{"positions": "rope", "optimizer": "adamw", "weight_decay": 0.041}
Each number is 500 + 50 x the weight over the matrix's rms, rounded and kept within 0 to 999. Layers, rows and columns count from 0. Numbers have three digits each.

# up: layer 4 MLP up, 448x128, rms 0.186, rows 327-363, columns 64-95
# down: layer 4 MLP down (transposed), 448x128, rms 0.18, rows 327-362, columns 64-95
up327:561511503522564489483548489536536472504576481471553501446526481451482448578463498499488499461540
down327:468566520529493494588491489537491478520468503439513573559424524546520528506510582419462480524500
up328:493592474528477451471533484442592464665610500489527488503462480567532467604578413510452379489436
down328:455464459408530464493389468436504436510605514476549406541571514544537471497577608539591438552529
up329:522468435491585464560448536622520540522531482479511488548508470525457438535498451492494523428528
down329:549533473520426519408382517476455571488433472479545528510414572455515425466626571390457500536497
up330:487491482546551485488431507499502502520535503471529462529493420450550530556556353429465480469531
down330:458513484615423518505519473498512461402523525438494547468561525508577535467591516587453424429536
up331:500574572502655467407475445566456497521598526540467463430506607541484532448430470481437528468527
down331:510478532536423427549600482475473548464493540487468500544456546450537514516519537545418419510584
up332:439539496524538436472538453522430495419544442528546483473503549595476517497469461508441537503430
down332:501542457479538380419546546452546462545488528556563477448488498455534502489527406561486528464602
up333:605514564498505487573556497451424499478489681606461465477536507600487492495362490573460454459471
down333:603508379527397557503488548570478546520579420387486505530611536477544442421540471545556558594423
up334:571510467503476455469489456548412538507559442593599511482592444602457464472364567518449554551491
down334:514457512525494504526561490471503465462561569457442499563501480547477513508452464488514441463566
up335:576572510394556439451484456522499464502507497511556511513422437463412496604448518502498437483477
down335:447578448464408482534488455497540541476445420515422507577510519461561445530577499446493469479537
up336:525548503482518446517515494537539486431513520494539513476505513499556520530501433489488490484516
down336:534544517456508341483548498451521520470475545510520503455511452490575536510562430491481460510512
up337:544484476523530387496564505490530530527426516587461524429481554460489526452478530465504521492511
down337:558410528468399654481487509479504490457467549470544380591536442457643517587546433536452474520480
up338:520432491479509439491524488496537505586565485483502504481411531515471427515504501526449423530525
down338:427471539462587476483496503517481453506518479479459563449499504408506563475534507542598571476471
up339:462544542481554455451478494553524473571580464487559486431470571562439459474402391577453496433417
down339:432483498547432429499412481510481492512429592456415613453510527467567482374567508549543627573456
up340:512468446462499462491485507522596394437427532566490522397462457601484570578461509475499425499495
down340:413562561506447579473480553499503649584558573414511488535455497501501508519620400481527560498485
up341:600448568430542514519430462549408487503475501629526361485438442553501554473495421510545498447427
down341:604524505525592551523453521369512559480397537521457411527445537502534470463585536450413444569496
up342:647481525411545467379493492530508471483550495536567476426515474458490518569544504506454532435488
down342:494389496519455515471527528521581505470502507533478475550451456395570522450610533448474546463517
up343:550490542497508452446588558499508519487533552568590478521537554458481555574517433552456518511482
down343:553475582503488337514544544550495503541490658547488546495515493457438654490503456585527389611389
up344:611485492498519414544469532515439486582505370489496466591642585505412429571481477571444469389414
down344:466543473503454443496493554609477450506481556546507580378603452515498553540528484552470534559571
up345:466481507596493447440548467509485548501511509491580497558513534467539573597486530400514462484491
down345:513437523485534549577442489559548450471487518474394428537569437519488461428553439450445539561534
up346:513544514429502440465485552548495548509548380445615482508475445510446488533495463527436547316464
down346:418590540429462509460516504493571611413465469521486511476574567462489458406512587531491548363480
up347:473429559474590452539495500470540541538497461482562520470420601505486523575403492537495549469487
down347:489453522514442485520585488459459403522545499473501573476466501451487479521518476523583547468485
up348:413500509531600499469497510560496541570564587453488466484505568542513437664399380561538560467467
down348:498454472464429459529528529513546535491419554523421512441543521529445456569455535482517452455520
up349:505519447527452487476560488602538544493479572490514516462528572573479425494446479503467550499548
down349:467450580453539521510421540467478495571494521461482508523543476468523544526531409504532487564537
up350:563463535491520446580540513551543481498540551569513499466454473572524421502416502526519494478527
down350:428430503506406537408556525463476588502454546511512441410586482562547473620511565509567497550514
up351:520491525423468484523577412474569498555490479488534453450556446438510388495395475506476400530520
down351:509562521625531600478440554449469559485470603471553487459581553518470483582490516363510507499427
up352:520512409523542532497570476467537521587548424484507454444476489516436507545463505480418468476476
down352:563472631544545620457508464487431560435488574505535526514533417493568531434511520484533473517531
up353:502507529536531481513505523426535521446441501461503483546513565484548541511506453441450561429468
down353:560526538563464503454498541521513593470490521495498580550473456461448552442504481569526533482483
up354:493540535508525476510474462494432570494552519547547473484506511537489505496482465486531504508439
down354:565485488526556517498472515508537490505500465533440538498481562529426486487535436462513529479534
up355:500501539439523479519556463481428475479506500479577503504496530459474585551466455466463493502468
down355:491518591487507357503549483437492511498503502497576527477478496518543564493472444510439476443491
up356:528482541525554467489436443470517474518459459493547491504510479504548529550534415469462519537547
down356:545541539485465422456578552432538505440433516523465501473455519487557439555548470516482534496543
up357:553536538504554467486519474511479461424496537504540505470585570537543598469492500409460462450538
down357:501544550503468411471560477432507456497505560468531454458572489482550516501535436468417483527491
up358:532514512436499430569551490549549428431528531490498496475525446545539508480402512452526493467521
down358:494449466498536628400491487421477565513494488455525565561492547387521601614494489482491483550492
up359:519560433564471501477460426588553562548577566493557489523513508462503366469572502519447535484536
down359:434566492408553475496535523504473456472512480572608532523430560522417433506635488544553511487545
up360:471539542588609499509495420527472468574595516569500480566473550594476427518476478524516513486470
down360:518497504421519520416507472550574515530484508464552539548555459463523560504471482493501419495467
up361:570486511399523451498450433541593477564437486585549469368455486543498498518400413482499420438458
down361:522475529513469526575487459454503571479442475587514491562507462464526484505585473418431442510475
up362:501557492465507485470426476538546582498517479551505471471572426473625445474509514453471519454492
down362:479518483469483466450454503490538457436496535546530541551476469529540511583533600493485490514475
up363:542535573505519484577521445573570426616580471485500474514468523581509392470365526459476470420437